From a checkpoint of a small transformer trained on Wikipedia.
Size: width 128, 2 heads of 64, vocabulary 2810.
Architecture: rotary positions, untied embeddings.
Each number is 128 + 24 x the weight over its row's rms, rounded and kept within 0 to 255. Layers, rows and columns count from 0. Numbers have three digits each. The size before them is the row's rms in percent of the matrix's.

# layer 2 attention output, 128x128, rms 0.0936, rows 66-127, columns 0-127
100:115093163132176149148147152117116182146145146170119114134173148096112163125143077125181136105089126120149151144139148113141151130151152127088130144133144190132112112172132140157169127133161154142114126139106102161136108132152126160103130099094124127148150142138156155138115154126106089098174145154129148130094101112153179139125137151161145101151096115125146131126138134126179104115142
105:122162190115140109140138181120136131131151179069154098135133099166128099131158142128079126134110132162129130128164112143150147178148130145102154094140103108166100130106149132173113145097115133096133129087140115120130147126108127091129173110132117143118100120120114128139134076119131173092122133151145145100141170131103125140087127146142103115131106089108132141097153083169099125110126
092:132161141118129135105146144122108135121108169137178089098089114106157079109095109140109148107162110152162122151084118168140126123132148128134150097126140150121147136095134142106071169136140112133163090116156133124099168080103142146140083140127080099126111120124122125154112110127148158129119161105105143141089164121168125113085114144127166125146130148083156152159104149158123110147142
106:134173113138147114119108155156125131091158097135158102126141122162150135133131131115143149141117151130115155199170147105167127110159125130141154124109164094114080130141082137146123132117141151164154132133084099103137124107159146140125131121123099085084096171159103160153125122143182120144116142145119155147106143128108151140074082164110086156161143124121121102127136117111139117165106
096:168147132134148149159108105148123101166147098121154160105071107080120148120147124139146084147149142150129145121152122091110145119106134121113148108151158118129153124110097084073120090157086103098146111132128107151125132128089138119150187159126130102150122141150103126132140158124132128140101116140068144120160147094117089105092096138114104143119125158093142118073147099138159137112114
105:136125128108135139130090175135136192166131124148129139165147145141095112108084147136104119190156069094111144108107146129154134173149124119121148114163145116087083124109114133133125095125099112147126107137153110107128135151144132193112130160159102111105147089152145124110134139122130139094122125104106137146128113130116167096140107117095135160144116079145110182099159144114096126103136
094:094159112137114137108113132100136113155162130172137143104133131168085122108141138146095119135131096087132111149117090103085107131120124099179118151144125123165117102153155143069128153117106115141105153170162117123132150108126107111135132090151111135143152171115110160096126135120169142125161106125171139066124163112146083118160128112136107153149115147097092101154153110105102093137144
106:125141103157117133115108124149111099096156156142153120154142103123098095138116178144095148099178102138099156144135141083129162138139112115104147159138099097133125170175110142086134148110150139135127129184102136121134173119144120128121148083105132098128109090100164118126097071087142119125128117140110127144117116108140153156139134160145180145123156131145128114063138077126125111150135
100:106148104114119131175120140085093099123129135152091095140132157131127141146100078113107119108116094138081110134114142123155108127108091138115133090065169116117157119128074130119120185141103147134158103162143143119137101112091128137089099084133130138082125088127153156174130140136162182123141094079132101144156125126125140121124131111098101116119124116136136124132125125124086151129099
097:103122139109096114153132126126155121158132136165142132137098148110122108177146151120106150074174134142109140102143125141153093062126111108117085076112105133141098107153121134170129124127137129119127132124119175141129070151142132102140128124149138149159128144115142163076116158161110084137157143128111141135152113116173133085128102129171150138159137147124166079127161142138148144153090
091:137108165104138119095107125142086109124100099168117153127116160130158131161105147093129086118115145171128106123139058126137118101137131090100106133154161139128131147113081117115141101121130136132079134081120131127130138122091126158163138119120130128194140096144139165146110147157122149160133109133128082132140135146095140164118083106101111085115130180132170139105119094104136155113134
093:166141098102157095145088129155138125115133162141128168136093135104193149121143133123141169133152176130112161131134155139105123157099109108090128122109142118116108137147167123128166112100100159110166095120135123150141095122154168143115128103112162152145150095098136176109149145145148125138128125120182114152108134119127101128100151121143087133132134109080177133136118100158126082170157
098:108074136166119145113098090167089107123130144140139109117127111104142118128119136100141126183099120156092102107159135148137181147111116111127143113149106116123092143126112129157141198093133138109098144109136111129154108164125137107111130131072132122109148149151123179112119153154115134107145159152169156146132101141115159140136149136124124102131126071140120119149112156127142048140095
103:097150138140065105117119117115166110099140162129153141188140158130124134146126147126116103121113145141110122127129124125157163119146122155152153118113200134143161146146126112131142128127169093112132119142123103147121138149085111128117117118120129093062121143141144123159133109142125113085143146145118104149094129142160096181159155071152165110112122123076123134205130140130124123118115
107:152143139121074121108145130149141167162118143146144073124121088164130120126166155130126148142165140166146124118136132100174120144098095088095137103201124129139147117111144134153129094087137086105109119120167160105113114143110147132141141109125123142133167120132111144166127087122116162146113144164103116142109126111173137094151122130110148125115130144130119092139138067083098161096111
101:149126118127154174178120129101121127111117153121129131130134153124148173158182117147140167119119188080125145174148119169121158153085118169116141167126151142107121139150105103183156161137116174102144132117145122151170125110085130094141124112137125124120136161120186187106108124083107131117140144137139137123128122139110139097095114097107166126115136148127108122112151141118112139106107
097:135097101160150121149091116107157094134157090140126113129128148175178108092134142129142126110118131157114167100111177145154143145142131118124109151149150137145150133170115157145152155131130169118153147114139200140113135115091119138127131164112083143133125115162138100126139126150133099087106140121173118115124116168128157132139078132141125129117177073153099099090132096104095115110142
104:164113119117091135147102120111158105128121092130127122138080117132124157065071102145183119143159109102110125067107125137157114098164130136171094140121159127124132127144141144112107123151138138171140140159136116157171126147133108158154120122144127081127151160126113103139121098153142089114144172114157148151145151116151134114163099158153129114113105101146110130148161148122143088093165
105:117123171126149096149085107140138133097142144127127128116120146133136119112152096139144116148126139119087114065128163135085117141103130089138132168110129147148085138129152139097093088168125111118116112124073125136098150108125078129158118140174133145118161129113129162145137154147157113122169154122126124186153111156136176092115117101142102066108141116119153118095112148098118090117143
090:115134136096123158114147118145121104132137153167133124118095114103136160134172116122157152141127116097120104166132098156077116114096145106154135139100101109140139126143132148167102191109091127162138165132166106176154138143136129128105166141133105096134105165115183121128135097149129147120161139115142147149107161206132156119158159137107093117075155142130137090150124130128126106133132
101:124138119144121151144119163123140125113146118085136099119108076114166157115105097125165130115083115126097089072126133147160138156147159157179099090151110136140146154134141088118154139119102155143117138123156199098119121097099160148146127158137148113102123110136145123111147094141141153157154191140156112152144114125125140128132141104189112126120091132098139119140150164128141100143123
102:128110094136109132162103088123133144112118120145157164144143096113133160107139141145150132154072145128110138166110130088144170124094093101105143165089141069167125134128146143128142164076142164108129133102104166101105175139105094130111157130148178103145115101123158155145123117148105116143129096118142141116125112113125143181120140149117130152116114130127108091181114119105102087112148
090:164108151099131091100102132140117108144144140121140095118154121107164083120102137101105121150124091141133138161156097147093109156125138153109135148089138174170139057129124137146154128149136138128121138156088097118151138164145125069129124147161143118157111162154112088138093104102164074159124134122121152116127167132152085153128097130184132128115116099145128141146124114113122093128140
098:113137113162144129133131121154093103089143148143129155145130152096156118097145131152123109102153092127106109120108092145143121083137111161143119155117084082122123107092179168111118122167117116177177158151135146137099158094141125077161107101141186087121139160099097149141133150109099120149151127098164135119143110118117171133165115103096131095155126134108129112119146123116118105114124
101:105124112134146096092124114095129081131155133151133112119100105129125158113085094112151122124119076163107108084135107117136122112118168121167141091155159129157138151119120092143164143087133134154043099067118138164143139124108158143115137122171149126102115135146140128133110133122102132133158080139126120166098170161087149149148140108117135141155104135108100126120166118117125114136147
102:142144132151144122071107106129141151184119118127080168154126131123077116129143126102135123136146122107096112128138112102110153129110135132125135092159141132098132185110105146142119138135128143088176077140127139126139130116137143151119137147133086127127129117152108184115118158133127081128098141144110160091116094139109116152171099133109152115104049152123117111097126149160090180116148
107:126118136134122115161123128135078171150136170148100128089135208136110140140160144174087122134123153146111147137098099142127119122158107110169152135111109173130139159172132136088106132125148146112115146145103134126137143097140127136132158135141115120127155100086124138121091164128126141176148125151144113140150129104099132169088119092153109141159208135128123129139157103151160158124143
101:105147099084099129115131130164123130126122122126155121121167107114179141137118139089131141143145149129143160164143162130108115107100124085123089094109130159112138081136133085156113140111119138145114096169152117137120132172130100085103089126123095119106110127154110102178094109142143126144138135084136161099137110135178112075176153145134096145096127093107109147153116153136138092098128
091:170152146152161148130119113155135128094099127097129090118133152103117127098163089137119135144120150131137129117110129131106080110118124121141120139111114128157108175094137139128094074124144122115113151105103133117138138109108104119151151140148117168157167144163139155129201164184153113155106139159143102174173130121112127120120110147130105117142171106149158104124143117112166085162180
105:166093185121131146132168114150098108138117119127088152138090153146119139137152155143115134109137098088107109126126121166128139105125115121105163141129155156078137109148143083131172109159087129114139082094125124122112114105100156129166104096118115145095139119109166120153129106069116113193100149167106116112168134113132118128096124126114090097102124114097130133169143111105114102118132
115:114114129125155181180112157120085120144110136139132153154105104089125133130092103145132118184108117147172129099100157097106131114115160106103141133146129145169133165117103154158157119135144155104123151109124113113146165096123183137112110129162141149118136180104120171128128104140136124103107163107141163106161115112124129125106133115076108142152141124088109143145144128074093086142150
102:092168111150112145129136146137146116107142149121166095135108129099149155082113101135138100097110146109156114128088102083107087110111149136165130157103111137147099104156136125093143132110152124133158133109129163174106095073134123166132139145139105143167122135121145109106176120123164142118176136116082128130122110129088140140071154141111104088158123115148086144177115134109148106136119
109:172164134132100126164159106183131079114125154092110115157131120135134112154143082112097164122119146102128132120127134129141161099133070120100129108170137135101105117128160096105142134127132116119148084120139138115121159106134125123146079133151117114091133152130098180163092117119077153148107157096117117108110100136111133107118101126150079131143130100097093121179143152136136090109107
106:111133113113129121120153073159100138165120134144084089191080144122127094125122150175132102117110167122150138138115124126112073134160127156161146156126124125098103126105151144175118099122172131155149140095110141106126111100118111149098160133108085150178124093120093153171152164132104117111125123137124124130148156147164107117143128095145110112138149146117169103114163148112118147149149
093:137136162136106131099097151144114117127109145108132163160078121069168114119167163157148136089131144118115158131129099104101110136149143134120103166091119119140108159173124117130128112174150126123131164067133113166137153125174118146099135121142154127173134158106108136113136093135125114155138124179129138123165133125113125103164121107070108152150120179118131110101098115114145096116157
091:085127163124163111124172087130116125123169126144093132150130122148133110185155160196092147137163158136121110131101123139124138116131129095145117151082111118164135171129079147116112136105141122124111134121114101110129164102112087136116100137098111117151122117139134142117147165138149117106143132146114160152180145110169103186135150128137119107149161163099095095113159122122152091156129
089:116144127137106103149167136133127121129141143108110146134135114156164129095115095118159111104139140112136115073123111118135101147097111085113159131133135112195112084087119114149140110164114147139088206147131141106145108158147103141096146118189153097103118145150108085123112126104114110129104115163110110148117137149145121149158111159147103175159126080143107118147126127118136087113095
097:142118167102095133132111122134127156151118118095141128113161130132111108122131097122111106153116066154154142137163083126121124079118144140127094142127121154133121125055103149115108143148116069133108133143131112080132156117125117142107143109137151096117122141103154112163131127092097176131135133104111172111101145127118119126121107148095141064133109147145161105150124119101167166152193
096:112118145109144165095119100163124103118056160118127122149138151115120151104110105139093106146133124090117111134111116131082146144172113124157126118086119143140107156098142156163125094153161146135136160143116116137106144124097126088138163149124110121132102123137146096160127151093144109128131088109132062125098126103068114099142162121105158140131153141114146129111091171076111111139157
098:083140117123148150129121087096131166108161119125158115141128132150150129169116162115142122099075166084118148139123081122144150124104116156129090164125119130143121155101132088129138116169148120143124131173091088127093101181112155151160122136139127101115083114085137114141126093128118128122132152110148117124144155128112175094154111101112100146135115130135095134116141143174114084118067
098:146099128152123132141120114097096185132111118131149169125138100132128097131125110154123138093136173133113122135133170153113152132144163142114140215140089129121131116126134158103093118096134145113136135089116118126153145132100124137112113124128091157126151143064106151151100096093162152110116140143124122168100128135106205127140146139120162163150135129092178151124104121109089124137143
100:131100160089133162153135073160139140114162157158149147135115148128167115100159129148080103110124101099136105151124091131112111148153171112128104172102163095123139176148115112104107110124135118088150129140076125155121165141120152138148111094147090127158097091095130110133096141111121115142132102118094137116162135134074140104140114110136119153131098152124148106185122133110161134121155
101:084061146114139103142154127129155067112120158094128131085155123126155167105133112133139147117107153117145118142112128119102115161152140112118153119139103094153146103137078152159111129131135118139174139145123120156149143114177078049109148081129157131119124132130147135117136164123142128072124118126130142117165150125139134141126169136131132116115130073162158136129155122153171128108119
096:120133108135150136119100180088176143114169167127111117098135121113107130106101106118118118096151113152150130152176144163146101125118108099137143103146141078148147127113080132130114112118146124141136105134156140163106116135112107129132107121110069126169137101145124140141126159160098139138112140125145145089120168147139168132133123090164132164109128109130166177185155088111085166154130
102:125115175134118147109115084126100101160113144143114148150120133126115124137108138088177124163084115121129135100166174140139107096109164194099135134216105135119121135135108129102132130150148123073136118144096144157156139136143133131139114174141143138145130146150143135104123124173138130117110131131110138134139157129128090147170126116090094131123138149125112116112196108164174134113106
096:132162124146128150118107125123147145132098113134148146134131178106136129104115080104125133107119151163141106170105141174162127121073137106153161132154115142072117153134163136140131107099162102143161124110136103121136114086108184129161120169149153104099097147104099116124146145108121131117114107093167094094142145111155154119150103105122166086119139131140116107127105097085118145163175
095:117107134159168121131145115150097081108178147142134134113156104109115094131098121128132133124146124097145123158156162091147136081170156121093119163126115129123103185125113152143103110107134144130136133099097103140070116155068117149138127141141148173119158160110127159108138101076119133127133152086100166137126113115106132144092153110144113138117108117103138093115146125113137066162136
090:139106078120161172122163101133109133129101128156144157121119117145167161137141124115093100106104146114128168124119084112095118101143105197144128177141153126134120113125183134155111101131131128148148154119070150119125150125138133101150142110076099135147128164134153123106120113158158158125137151120136148148096098106106164100115103133066156099124134180145118124120110092110130126124131
104:114126105090160156098115127106091121148129098100101128126137109111147130160135133119118118108084179146075137133101112157132124161149150143115111118129117179115161078126099124099127126090129106118129130145122146055124121114092133124159107138160104143165108124098147171164127151105165091101151100100131122129086091098127129113113149089102140126102118151131133151131083087090127135138111
093:093117107117113173159102128126133087146147125101073102176144152116095153190105103087093147120141132127143113109151132157142110132116111128108088097140135132110095105109170126151118136145135131107115155156099145142133132128130110123147113155126163146132164115138171097150117128118136102134105159133184109073138097177081127110136135147158097155123150150146112116141120075135159119106114
104:129148151137146134145109135131070112100140136123188146143122140129098146153064093110141158130152143105121148144133130142105126161126089093137107090111103101145069154159091128105117155107148111096117147135114099159136145173148098129135116083119150095079127126086094138128124116151131140121110127134109096111161104112077104132125133153119127106116116076155087163120105139105143100142133
101:118139088121117086141112151117132174131133160127090108096150086123091112117115169115155095148122142168152125095144139095133130117127139113121144121104094163085119151141135090105120161110093150150135116125173119099138075119124138136115095128124134154188136141124163124131123109096120151095183118139122087095109130116134147143133131107104084104107160153119191103136111109167113137100143
091:106134139122134160144109132164087127109122129130138117151138111126127140127125142124133152098128111154164145120140131149107167094108104137129144157107091132123168145108156085086106160125099114135102140098110202119152161122107142087081157159116097115143155097142182126122198121128138145120149136112105104195125104203129141145143136126126125145109115129108104139146143093128153117148115
094:157098122088136109088092129121133105134082113104118158156146128123103126160133131086094110139105144121124129134127144090130152117093099108135136136157172160129135085125167098113169096105107098161128106140151112075106132148153166114192141105119121124121132144117125145109142090139125084111141085130162062119148115083078107117133100150135124131105134120096133141114093137114145141144121
104:132080157095105116132189123136089120164191146127177137112168124119105096155153110129168095081144115161113122122069152143132096122126141104115140141182146102141162126164151150159157141128098122132111133134123128116176134110116124111148126113116152114138104158134130123140142130090113106123137097114138101088112121142130151088152131171123145154165121138144108092153106106118157120104104
106:139125207121118153117124108140174130171146121097129082104136113127130124138114092151069128124128087092115101195130108136100106129109132124158136098153097158122130153152116132170105125115123113142128153083144084157104118136135128111156078115167141129104130130159103118135143138105152102122118166164149162100120121109145112120108167129143093132127132099089143131160105112134142141097155
105:130157116109094116098139150149134165133147174091131126147159104097132127142113115121131141166145083138136158106142141154111116124116150145135091137123091156135123129104101116146127139145112110100102150160078160116096139127137157109112115147123154111083074126130121138148147055132130107132075124137105152162118108125127113161179192182132133136107133131133125174155126148166140138138092
089:117143104135096127146161164148116114138120107179119114121171108108166142176137102120133116133148099107101124151139129140152127136179099145120112148149136106117159116160101146132114163096147124124149142103143106160149148146118144110151104136154145167086128139179127127116143120159070142109093126112119108120118145145146141143185138130084143098140153180148122160090166073139154128083115
104:159064150138105149110142124131167148181135132175116149102132122107111136123098119110122139140083109139102107135150121148128146183126146102143134140114156127140097125159137111093139147142131129097137158111138096147175122140155110100105132106156132142144152129147096068150093102109154083100106096126122172100145138099148110147076144132161114145088115112114101168172143154122125105140136
096:124137123158108106116142133130093124128122120122114134132158149080139138108123100144118143157159159133153145154123122136164116095127140159112093167137123114181133108109178117151133119169173137083076143179121150111110123133147176087114113163138130125118153182143101146192127129146118152131100142134154139141139157092126149152118092179145145158117108116150141162123150113112098146102094
108:093121118161147118125116135140194114147129183104143150134133106156106095092151137160120133159089132119126154113163098126161158146137149157131142142131132146142097142173121101125119115103154132093140151135110110163125169113147088120133109140083078144105133175138132116102177094161166119122131119155113129138140100147108111140155101148168134133082089116138084115100147172126146144119120
104:057135102132122072097117136161129121137125109162143160135116147091130121138096136090113121091134153106107135108133113133128142123124143152139147143104165124130137104127147176143101131120171120146118153114116104127090172161139115183135142131143159145132124107099098136164070157150151090102124137112096139148098159144180116157108129115135127101102139137160124143191156118127113099155159